Each number is 128 + 24 x the weight over its row's rms, rounded and kept within 0 to 255. Layers, rows and columns count from 0. The size above them is the row's rms in percent of the matrix's.

# layer 3 attention output, 128x128, rms 0.0601, rows 43-127, columns 0-63
size [111 104 107 103 102  93 109  97  98 109 105  86  94 104 105 104  91  92  90 114 105  98  97  98 102  97 100 107  96  97 119  96  93  83 108 105  97 110 106 101  89  87  90  96  84 101  90  96 104  93 110 105  96 109  92 108  95  95 103  98 100  94  99  94 104 100 120 100 109 106 103 119 119  83  99 103 117  86 105  86 101 106  93  98  93]
[[150 143 181 193 130 122 139 137 142 133 125 158 154  96 122 119 111  89 124 131 125  87 102 153 165 106 147 152 133 127 138 107 127 115 105 103 155 141 124 127 147 103 145  86 151 134 156 155 121 145 148 155 144 133 127 124  91 152 140 131 117 200  91  95]
 [103 109 101  96 120 123 122 113 162  84 158 121 115 125  69 186 173  67  91 101 144 155 105 111 120 135 117 143 129 112 140 126 158 115 152  87 145 115 138 134 130 130 194 147 124 107 141 105 135 152 154 140 118 135  93 119 117 130 130 122 112 178 146 143]
 [124 122 106 152 113 137 127 132 130 116 128 157 149 125 137 124 133 108 145 165 122 130 107 137 146 136 158 170 155 128 154 115 119 116 145 135 107 151 119 171 184  96 146  95 151 156 151 109 133 161 123  98 120 101 154 110  99 116 118 157 142 128 124  74]
 [ 73 151 130 126 119 114 147  83 123 119 107 132  93 143 141 147 130 167 168 124  94 130 139 119 148 112 115 108 122 115 123 122 160 117 119 111 132 132 152 103 150 117 135 122 172 182 121 152 149 132 122 144 108 105 130 120 117 148 150 140 198 156 180 159]
 [116 133 122 110 193 121 137  98  95 135 128 160 111  68 124 120 136 145  98 133 102 176 100  80 129 127  91 133 151  99 148 100  78 158 159 170 126 152 140 129 100 131 130 160 135  96 130  93 116 102 175 140 122 147 137 107  86 170 103 147 146 138 178 135]
 [148 144 121 155  82 140 135 125 120 176  85 129 135 129 105 136 147 156 141 173 155 126  89  95 161  88 128 101 109 146 165 103 143 120 115 105 111 144 144 134 133  79 136 136 159 125  86 134  63 140 145  90 138 131 170 110 154 150 105 139 144 139  91  85]
 [153 137 144  66 150 137  96 139 117 125 105 128 128  94 137  87 146 138 146 123 111 111 140  96 149 141 104 143 150 115 146 137 141 119 142 168 133 164  96 158 114 150 146  96 129  76 189 125 131 139 136  98  79  89 150 110 114 135 126 140 106 123  74 140]
 [151 184 156  96 176 132 170 135 108 131 172 129 129 121 122 115 104 134 164 146 115  93 135 113 162 141 128 147  97 110 124 175 168 168 136 134 137 121 104 127 131 150 142 100 120 136  96 125 107 182 169 110 100 161 167 125 156  87 132 137 156 150 127 189]
 [197 156 152 132 104 135 128  83  85 175 155 145 141 152 136 124 116 114 181 103 142 147 161 116 132 124 141 105  94 133 111 139 146 123 146 113 126 127 136 129 155  89 126 113 139 130 144 176  94 137  93  75 114 155 156  88 163 130 122 105 125 129 180 113]
 [194 130 118 118 137 139 129 111 140 142 117 105 157 172 140 113 122  88 126 139 133 164  51 163 150  72 151 149 107 123 165 119 152 149 148 114 126 126 126 150 120 132 103 146 113  99  93 129 160 145 138 144 108  59 130 113 167 152 125 133 146 144  75 138]
 [150  71 115 164 107 129 114 137 116 107 109 128 127 129 119 130 111 158 138 139 169 125 120  79  62 128 151 142  80  99 129 104 180 105 129 122 156 120 142 110 121 162 162 172 174 121 147 154 101 125 113 100 123 151  80 194 177 117  64 108 134 145 106 133]
 [135 116 119 135 110 123 118 139 182 155 160 145 157 156 123 151 199 133 115 115  91 116 176 140 153  77 142 139 131 133 103 143 107 172 127  86  75 102 114 114 133 127 165 153 158 132 157 167  86 143 140 144  94 119 124 130  91  97 123 143 121 149 175 130]
 [111 135 113 129 152 166 104  95 115 102 142 135 152 132 121 145 149 101  91 116 151  91 104  89 135 136 141 162 148  99 121  94 145 132 118 160 110 130  85 116 145 109 114 116 126 177 122 144 157 162 127 116 164 156 196 141  92 135  72 114 180 150 129 132]
 [137 139 125 161 104 134 160 110 135 131 158 113 137 120  67  83 129 102  80  96 107 127 135 142  99 143 134 125 150 112  96 112 185 107 122 108 157 136 112 152  76 127 103 127 110  82 101 112 129 121 162 165 140 141 105 125 125 114 127  84 116 139 120 133]
 [124 154  96  97 124 155 120 109 164 103 120 135 167 137 110 102 165 117 112 131 112 131  89 111 119 103 119  40 143 175 110 146 167 146 140 155 131 118 157 102 112 169  96 147 100 130  87 130 164 157 111 136 109 126 123 167 113 141 123 122 105 157 171 138]
 [128 144 128 105 165 133 133  90 111 159 123  93 137 106 119  85 124 141  89 145 101 150 131 150 114 137 147 129 114 172 145 135 128 110  93 134  72 123 108 156 100 147 137 105 130 124 121 162 151  92 154 155 124 161 107 170 139 149 153 147 136 115 108 132]
 [124 104 102 148 112 151 138 139 114 132 121 104  73  84 117 172 164 114 119 111 104 113 160 162  75 122 111 126 124  80 175  90 111 108 113 145 112 122 111 165 109 116 143 131 100 131 133 132  82 135 137 147 114 116 186  93 101 163 136 152 154 173 124 128]
 [151 128  84 121  97 126  77 117 159 117 123 174 120 134 155  99 141 100  95 117 110  63 130 153 117 142 171 120 149  76 108 121 153  89 146 160 108 101  89 133 131 144  92 121  90 132 178 134 146 168  54 155 116 161 143 159 138 143 103 103 150 159 125 139]
 [130 114 139 166 154 145 145  84 125 143 176 153 133 181  96 159  57 131 151 121 149 181 115 105 131 139 110 167 139 111 125  98 115  91  99 139 111 176 141 133 114 124 158 137 129  87 126 148 106 184 161 175 162 160 163 126 177 132 137 121  94 142 138 152]
 [164  81 159 106 117 163 113 110 150 184 120 166 120 110 110 149  92 160 125 132  74 112  74 117 105 156 125 122 166 114 171 132 139 145  82 141 117 168  73 145 131 112 118 125 137 127 121 108 109 131 130  81  91 141 134 134 127 136  90 143 153 131  96 100]
 [140 147 119  59 138 186 108 147 183 128 184 136 129 183 118  89 110 133 138 128 127 118 136 132  83 156 138 111 121 141 120 123 128  88 115  95 161 115 139  86 177 112 126 154  95 132 134 119 157 146 106 129 128 159 144 100 130 129 116 104 143  59 114 169]
 [146  95 145 135 110 125 134  99 149 105  93  95 111 170 118 132 158 139 139 137 144 115 164 145 111 191 121 131 175  85  92 160 144 123 133 174 140 154 148  80 133 161 112 106 127 132 161  92 145  89 116 124 108 137 119  89 158 171 139 132  97 127  98 127]
 [167 169 103 130 148 144 141 178 117 137 104 142  98 177 154  78 148 149 116 154 111 134  85 113  83 128 134 154 106 150  68 109 111  95  73 140 130 144 136 110 130 164 136 145 145 143 140 152 145 131 150 120 147 163 149 125 121 124 135 123 147 129 133  89]
 [138 133 143  99 112 141 118 109 148 117 167 101 119 130 141 129 134 131  80 108 137 135 117 158 129 105  69 148 140 110 101 130 121 122 141 126 155 134  86 140 115 142 123 109 136 141 147  89 207 105 127  82 120 121  99 116 168 137 158 124 134 162 159 160]
 [100 155 160 173 140 150 183 123 158 127 167 129  83  95 138 123  92  88 128 121 154  98 138 152 113  99  97 134 124 123 125 139  92  77 177 108 107 148 132  92 125 155 131 128  88 153 121 166 125 142 150 123 138  91 145 140  43 151 145 127 138 146 103 116]
 [175 108 143 170  88 102 115 115 117 143 123 142 144 152 115  80  97 139 169 104 175 132 107 204 138 142 131  93 179 133 137 104 120 130 125 170 146 129 127 148 186 117 152 135  83 123 113 133 143 129 116 160  86 100 104 132 138 103 120 153 152 127 154 170]
 [141 126 103 114 155 139  91 118 174 100 138 119 119 144 151 134 161 158 156 109 120 146 137 139 120 113 140 133  63 170  96 144 107 162 107  99 119 112  89  95 143 116 149 162 110  89 159 152 112  91  91 143 102 149 125 128 104  96 141 168  76 156 195 174]
 [ 86 142 161 112  81 139  61 130 137 118 129 147  83 125  99 140  89 183  98 138 113 123 136 163 157 115 144 169 131  89 162 109 119 147 139 132 109 143 167 104 102 137 131 113  88 108 120 153  89 132  94 137 107 161 150 107  77 111 137  89 153 127 137 144]
 [126  91 147 133 138 146 162 143 116 125  94  83 139  75  91 154 147 135 149 126 131 133  97 146 152 157 125 109 162 161 147 131 161 126  81 128 131 151 104 119 133 113 133  90 118 140 153 153 166 115 116  98 135  92 103 128 119  95 123 174 135 111 152 112]
 [175 121 139 162 169 136 152 123 147 106  89 129 139 141 145 151 116 148 156  95  91 123 107  91 126 127 150 110 126 105 128 110 110 114 152 158 115 131 117  82 106 156 144 117 145  85  96 103 150 108 109  93  86 100 120 158 105 122 183 133 158 104 163 160]
 [ 92 121 152 130 146 130 132 118 107 103 128 109 108 127 129 123 107 171 133 126 104 155 100 146 113 110 152  81  76 141 112  89 183 166 103 149 143 104 163  91 161 179 115  79 112 119 158 104 153 118 117 140 118 119 129 115 113 112  83 132 131  97 137 139]
 [124 159  79 137 105 135  91  95 152 132 139 152  73 144 157 113 167 109 100 117 116 156 134 105 120 126 130 147  91 155 105 142 123 133 112 141 127 124 152 146 168 129 174 165  55 119  91 137  91 138 142  88 157  98 153  72 112 171 158 159 128  98 127 120]
 [149 121 129 141 126  93 154  89  95 109 137 122 165 129 101 125 133 122 155 111 147  52 127 140 153  96  78 185 136  59 141  91 131 108 141  87 125 107 128 112 148 110 150 143 122 118 148 125 113 148 111 108 136 148 145 106 141 112  95 133 137 184 120 105]
 [138 101 168 108 167 114 148 128  89 147 148 111 147 133 167 173 165 123 167 144 104 112  74 131  81 101 108 143  85 172  82 137 133 142 140 106 109  95  65 187  90 141 130 125 125 141 120 153 119 158 124 141  93 125 110 137 149  97 108 129  73 108 138 135]
 [118  71 144  98 111 166  88 118 141 146 171 117 129 110 126 120 125 136 146  94 123 114 165  69 147 126 132 135 115 124 191  99 130 131 114 126 123 113 125 107 122  86 116 107 117 160 161  82 134 107 122 109  92 160 141 138 109 166  94 104  91 120 132 133]
 [ 85 151  94 128 123 106 116 138 115 136 107 115 127 145 125 120 153 119  68 138  83 102 167 106 116 139 113 120 128  70 107 138 175 139 126  93 159 117 144 143 100 100 133 155 143 118 131 137 122  80 109 121 151 116 151  94  94 102 118 141 109  49 107 143]
 [ 90 105 130 191  92 129 136 153  76 136 153 120 110 131 132  81 139 128 123 116 168 132 138 137 112 156 127  80 165 152 154 145 129 147 116 118 127 134  93 145 126 127 100 175  90 116 116 127 112 100  72 121 119 101 133 144 152  90 110 134 142 195 128 148]
 [183 129  96 199  83 156 153 114  97 123  92 166 162 129 123 100 138 137 101 131 104 127 116 116 137  85 152 150 120 169 155  87 137 129 141  93 140  99  61 113 127 122 107 131 127 148  94 119 132 138 130 161  83 117 132 132 105  76 148  86 186 155 151  95]
 [142 108 165 130 117 135 118 107 152 169  65 123 148 135 169 180 100 159 128 126 118 168 151 138 131 117 123 136 146 123 139 156 105  94 134 162 106 143 151 128  90  96 107 156 118 128 130 108 142 130 126 163  91 159  71 137 157 161 142  93  97 118 131 157]
 [130 152 176 170 157 129 174 179 129 140 128 119 114 179 131 147 116 151 102 144 115 113 174 117 139 109 170 137  75 119 131 189 134 133 121 162 116 128 153  94 148 134 106  94 112 126 124 106  99 137 119 136 205  85 120 142  97 136 145 110 132 157 134 140]
 [112 100 135 152 119 187 128 153 121 142 111 147  86 105 132 148 105 134 159 116 124 160  90 129 156  92 125 108 142 102 153 127 131 161 144 180 105 202 160 166  89  93 125 117 113  91 112 108  83 171 106 125 144  84 138 136 151 138 142  97 141 103 127 115]
 [143 162 142 141 109 135 141 138 135 118 111 151 102 104 119 113  82 149 176 126  98 165 137 103 165 122 122 159 170 153 118 143  75 125 143 133 134 159  90  94 176 159 155 110 133 101 133 127  74 124 165 152 151 102 138 154  84 132  99 155 115 106 163 108]
 [143 137 127 116 136 162 138 165 150 133 122 160 123  98 127 127 139  91 154  90 113 128 142  97 116 145 127 148 125 156 158 110 143 144 112 131 103 106 158 101  85 155  91 130  90 137 145 119 125 140 192 154 140 156 135 154 109 150 118 134 150 108  60 126]
 [148  94 116  96  98 115 192 130 138 116  86 146 171 131 115  85 114 153 155  83 141  89 100 103 177 117 139 111 118 131 167 125 182 124 103 117 157 133 147 165 128  76  97 154 115 139 165 110 158 105 101 144 131 151 125 171 137 138 109 109 128 107 116 151]
 [105 107 112 127 100 134 160 145 101 127 140 134 140 124 124 145 112 145 160 132 144 181 163 119 147 176 162  92 139 123 143 135 110 148 156 127 145 118 138 117  99 123 113 112 159 144 112  89 127 100  82 113  95 187 133 151  86 108 126 131 181 150  68 119]
 [148 128 150 109 151  70  82 169 144  93  85  94  90  56 126 192 129 120 113 144 136 112 129 162 126 131 125 126  94 150 133 117 171 141 111 143 166 137 106  80 118 175 117 146 105  97  97 136 106 148  58 134 134  86 129 128 116  92 152 129 133 127 124 130]
 [119 139 150 106 127  77 131 150  97 113 123 113 117 117  68 169  88 128 117 149 135 189 128 155 141 127 113 123 135 121 142 136 141 116 112 124 146  88  71 149 165 107 144 141 153 146 183 112 143  89 118 140 149 112 127  98 117  72 142 122  89  94 135  91]
 [100 124 132 119 129 144  89 121  94 150  93  72 146 148 129 120 185  99 112 126 147 130 149 122 142  78 105 133 168 129 139 106 161 154 154 160 154 118 160 150 118 100 161 144 165 171 143 144 183 110 151 134 100 173 126 160 156 121 172 123 178 125 164 139]
 [106 101 164 149 148 114 139 110 163 183 106 130 115  95 133 166 134 131 110 155 137 110 176 101 109 158 113 129  85 107  94  79 110 123 163 109 128 123  66 151 159 115 150 132  90 140 140 160  79 189 154 102 132 133 137  84 139 130 174 136  92 140 142 156]
 [154 137 137 126 144 115 146 119 156 154 116  97 116 139 109 104 107 106 115 165  81 164 137 177  98 124 100 171 124 103 126 118 158 181 100 104 110 162 126 141 109 192 100 123 103 139 136 144  93 152  95 132 133 137 178 127 103 141 142 135 124 175  94 136]
 [155 140 141 129 171 161 139 107 144 101 126  66  92 151  82 146 141  80 164 163 149 119 119 100 135 114  87 142 160 156 150 110 213 139  75 114 127 116 126  85 148  64  94 132  92 144 150 145 132 128 106 134 111 143 133 128 122 156 133 131 152 137 131  78]
 [122 127 143 106 173 136 164 180  88 132 172 108 113 115 130  90 107 135 124 153 152 117 136 135 143 125 128 141 129 166 128 113 126 100 157 139 125 100 111  84 171  60 163 130 129  81 149 111 122  99 177 151 140 170 128 129 169 165 126 140 150 141  71  89]
 [106 123  93  75 136 177 130 146 131 122 158 155 125 107 102 102  74 108 146 142 129 116 124 126 138 126 183 114 136 161 134 122 161 136 128 166 113 112 162 115 189 154 130 106 107 130 127 135 106 153 125 113 110 119 105 193 108 157  80 165 121 143 141 107]
 [139 155  77 127 110 140 135 132 134 124  99 154 140 118 164 144 162 108 141 141 120 113 136 118 145  92 172 117 111 113 101 154 129 157 151 142 135  83  87 137 120 107  94 100 187  55 172 141  95 114 116 127  95 152 123 117 126 132 155  94 101 100  96  85]
 [138 113 163 146 151 158 144 146 117 109 137  92 132 141 128 158 117 165 187 115  85 147 123 118 132 151 113 116 135 112 152 122  92  88  99  64 134 135 116 120  90  75 139  97 144 141  97 138 148  84 132 142 157  99  73 134 104 118 175 164 115 115 112 109]
 [137 143 150 145 121 110  81 118 113 145 165  89  85 150 117 115 119 112 112 115 148 116 158 189 130 149 113 103 180 126 163 144 152 132 146 157 137 113 121 144 106 155 151 102  85 113 156 155 131 101 139 191 138 164 145 126 134 125 112 165  63  76 143 113]
 [ 80 124 114 132 131 133 106 114 114 123 134 101 178 142 146 145 124 131 108  72 148 119 121 149 120 116  90 169 107 151 134 164 145 111  81  63  86 137 134 154 136 150  95 141 122 113 112 107  99 112 102 112 120 131  96 119 138  88 118  93 139 121  61 128]
 [119 124  86 168  97 138  93 125 129  73 115 133  57 108 137 140 154 151 105 141 146 129 124 126 126 154 109  85 127 130  78 126 126 168  96 151  76 132 104 144 120 128 110 107 125 141  72  78  99 140  73 119 132 131 146 164  77  90  92 141 114 155 133 148]
 [127 143 120 150 140 141 102 124 101 158 123 132 134 108 169 119 138  95  94  96 115 107 125  88 143 131 123 109 100 120 156 160 131  73  88 113 106  89 128 170  89 124 101 173  96  99 108 136 146 102 142 109 135  50  85 134 130 140 157 110 125 126  73 132]
 [127 100 110 113 128 120 162  88 103 103 134 149 161 125 121  96 112 117 108 106 145 152 140 157 115 125 123 161 145 157 118 174  95  98 150 122 146 143 100 149 130  99 135 133 110  89 139  92 147 179 147 128 121  77  90 118 145  81  88 150 138  74 158 119]
 [143 117  40 149  94 135 125 166 107 132 130 124  76 119 118 108 147 138 152 138 115 116 157 103 121 143 104 122 156 144 114 138  61 129 122 132 114 141 136  93 133 106 154 114 106 120 141 119 112 136 141 105  95 129  91 157 118 107 106 113 160  79 160  97]
 [150  95 123 177  52  73 106 102 181 169 109 157 130  92 120 158 121 192 109 124 141 102 187 136 124 110 129 118 154 146 122 124 150 120 126 151 158 167 142 115 121 133  74 122 136 117 137 110 145 147 145 124 169 125  90 115 122 116  98 117  79 138 176 187]
 [126  96 142 160 141 134 104 126 150 146  68 115 135 120 168 125 150  94  82 157 122 116  88 143 175 196 123 119 114 172 110 106  98 137  78 192  79 133 151 123 134 173 125 134 143 120  83 117 125 140 140 148 133 106 141 153 171 100 141 113 127 120 132 104]
 [144 173  82 161 113 157  95  89 117  97 128 132 152 119  81  84 144 119  85  92 138 160 108 136 141  82 159 127 141 119 112 104 121 178 128 147 127 119 123 115 102 161  87 137 100 188 106 161 140 132 137 128 169 152  78 157 115 153 139 130 186  75 156  80]
 [104 150 151 137 103 164 147 121 190  93  97 178 110 130 112 105  94 116 164  94 138 127 178 144 128 183 115  99 151 148 108 119  98 141 158 127 111 127 154 136 106 109 147 132 114 136 130 103  90 115 114  74 136 105 141 169 138 137 207 132  95 105 131 172]
 [ 74 127 106 133 126  85 138 178 124 111 121  93 161 138 142 144 144 132 151 141 139 119 111 139 103 129  78 121 112  89 159 138 138 132 128 113  79 120 177 159 116 103 119 142 114 131 169  84 143  72 137 110 140 101 185 107 103 135 124  92  79 127 104 135]
 [122 127 122 121 131 104 138 200  95 122 143 143 169 113 135 119 146 113 108 121  82 100 151 151 107  73 135 141 141  90 118 139  80 119  96 145 119 100 160 142  96 146 161 134 123  96 144 160 115 127 164 119 155 137  87 114 140 156 177 150 147 124 129  93]
 [110  80 120 137 148 126 135 155 131 135 128 155  93 122  98 110 118 159 125 113 153 112 119 143 116 125  88 120 114 112 124 125  29 102 132 157 100 126  62 113 117 129 129 139 154 123 138 126 155 117 152 129  88 161  51 155 105 142 167 127 146 117 139 127]
 [122 125 125 150 164  88  73 114 137 111 143  87 144 113 189 117 106  89 100 116 159 158 119 160 170 113 143 153  79 127 112 127 131 149 117 141 157 149 120 108 118 126 143 153 165 176 142 140 174 127  93 135 155 157 121 145 144 136 114  98 107 124 140 110]
 [141 171 104  97 128 107 121 130 138 120 123 157 143  95 150 140 113 112 121 114 146  99 153 118 146 120 139  96  93 153  98 161 113 179 165 156 146 126 123 169 129 104 105 115 144 112 147 151 153 176 136 118 130 118 126 127 182  97 138  89 117 109  94 167]
 [114 149 105 113 111 117 135 151 149 123 140 173 124 125 135  84 132 122 147 123 167  77 134 134 148 167 133 127 128 160 149 129 129 159 152 148 139 141 164 153  98 133 126 152 134  84 122 185  93 121 128 125 148  74 175 105 136  72 120 128 129 118 117 118]
 [134  84  76 128 139 119 164 115  83 131 151 113 103 145 176 176 121  88 112 134 140 110 122  64 127 127  73  95 110  93  99 143 132 137 128 122 176 110 146 150 166 112 109 115 108 122 103 131 116 150 140 138 190 138 148 125 125 116 103 117 162 109 147 159]
 [118 105 145  93 140 130  90 124 149  72 163 122  95 119 100 171 124 139 142 163 101 112 160 140 171 110 147 135 122 160 112 166 132 153 135  97 108 149 162  91 119 107 170 113 157 129 102 113 126 141 142 167 156  96 127 140 177  92 136 138 141 156 133 105]
 [147  80 118 121  61 112 141 123 150 114 162 126 119 136 143 124 161 140 176 102 134 121 141 107  85 123 142 105 143 134 130 149 109 157 124 106 117 116 154 108 131 125 124 151 135  95 113 155  91 111 111 110 149 160 132 165 165 169 140 158 150 164 141 183]
 [ 66 122 126 118  89 158 159 116 164 151 157 122 161 115  93 129 124 141 113  65 119 172 160 123  78 146 186 123 138 162 133  73 147 132 126 121 141 130 112 115 119 112 195 132 110 157 159 146 170 108 112 111 138 153 152 101 149 117  95 102 123 151 106 108]
 [171  98 111 117  92  77 166 143 158  75  90 104 159 110 110 172 101 124 137 159 117 145  95 160 130 142 127 106 113 104 116 181 120 126 136  84  99 109 129 120 184 140 110 117 125 119 144 162 145  80 124 131 142 115 132 149 126 128 105 101 104 130 162 142]
 [158 159 140 106  99  81 120  80 118 112  88 128 100 132 108 126 152 138 112 116 110 187 155 118 119 147  92 107 106 113 135 154 125 124 178  80 126 110 131 167  80 181 137 119 107 123 110 144 113  93 151 105  88 112 118 167 108 142  85 106 154 147 149 101]
 [153  81 110 111 142 183 129 121 131 136 145  86 136 145 130 132 121 125 143 145 162 115 122  80 160  99 128 140 142 145 135 104  96 146 122 176 131 160 162  84 152 163 126 158 143 155 133 129 165 127 140 132 104 126  92 152 157 141  69  93 140 156 122  85]
 [115 119 154  76 125 154 142 135 122 188 122 119 108 125 116 136 102 171 128 147 121 122 156 110 127  93 162 113 126 181 120 161 130 134 114 136 128 172 136  96 149  68 129  90 163 126 111 137 110 137 138 115 129 117 158 118 168 151 127 111 165 108 135 139]
 [139 125 120 139 144 106 111 172 141 158 127 131 164 138 173 133 157  81 130  76 120 143 150  94 130 102 145 127 100 159 141  80 128 158 168 106 163 121 149  86 107 160 137 137 110 118  91 100 131 152 142 127 148  83 144 127 137 119 145 167 112  91  75 163]
 [147 129 126 123 132  95 107 100  92 141  95 113 105 164 173 174 142 143 140 150 117 112 124  82 120 108 139 173 131 132 125 139 146 131 162 100 159 123 100 181  97  92 126  58 201 130 131 168 140 127 138 127  84 132 108 124 144 128 119 115 110 145 138 127]
 [123 131 123 117  90 112 178 148  89 119 149 169 193 140 124 175 106 112 112 112 119 103 111 144 143 138 149  95 154 144 157 125 107 109  99  80 128  76 108 136 117 174 143 119 145 111 108 138  97 157 109 127 129 158 136 126 144 109 168 173 123  84 104 119]
 [142 150 114  95 124 142 108  98 132 124 181  86  79 143 160 144 132 138 115 117 101 114  89 182 134 169 125 122 127 129 132 182 122 101 118 119 142 113 132 141 136 133 132 125 178 121 108 118 128  60 137 120  97 120  89 107 142 112  94 103 126 132  98 120]
 [112 130 103 149 123 116 158 145 121 164 126 151 116 132 178 163 114 160 113 117 108 104 166  88 126 171 124 128 117  90 133 114 130 119  89 108 160 104  69 138 149 152 164 124 150 131 136 144 118 144 127 121  94 184  73 123 134 104 137 139 125  54 124 129]
 [136 138 163 162 160 135 133 148 118 104 163 117 149 198  98 127 113 107  99 116 123 124 116 115 111 131  74 112 107 144 128 149 108 121 111 158 161 107 143  84 132 133 115  99 167 115 131 101 125 138 125 155 137  68 154  90 107  98 126  95  99 138  92 120]]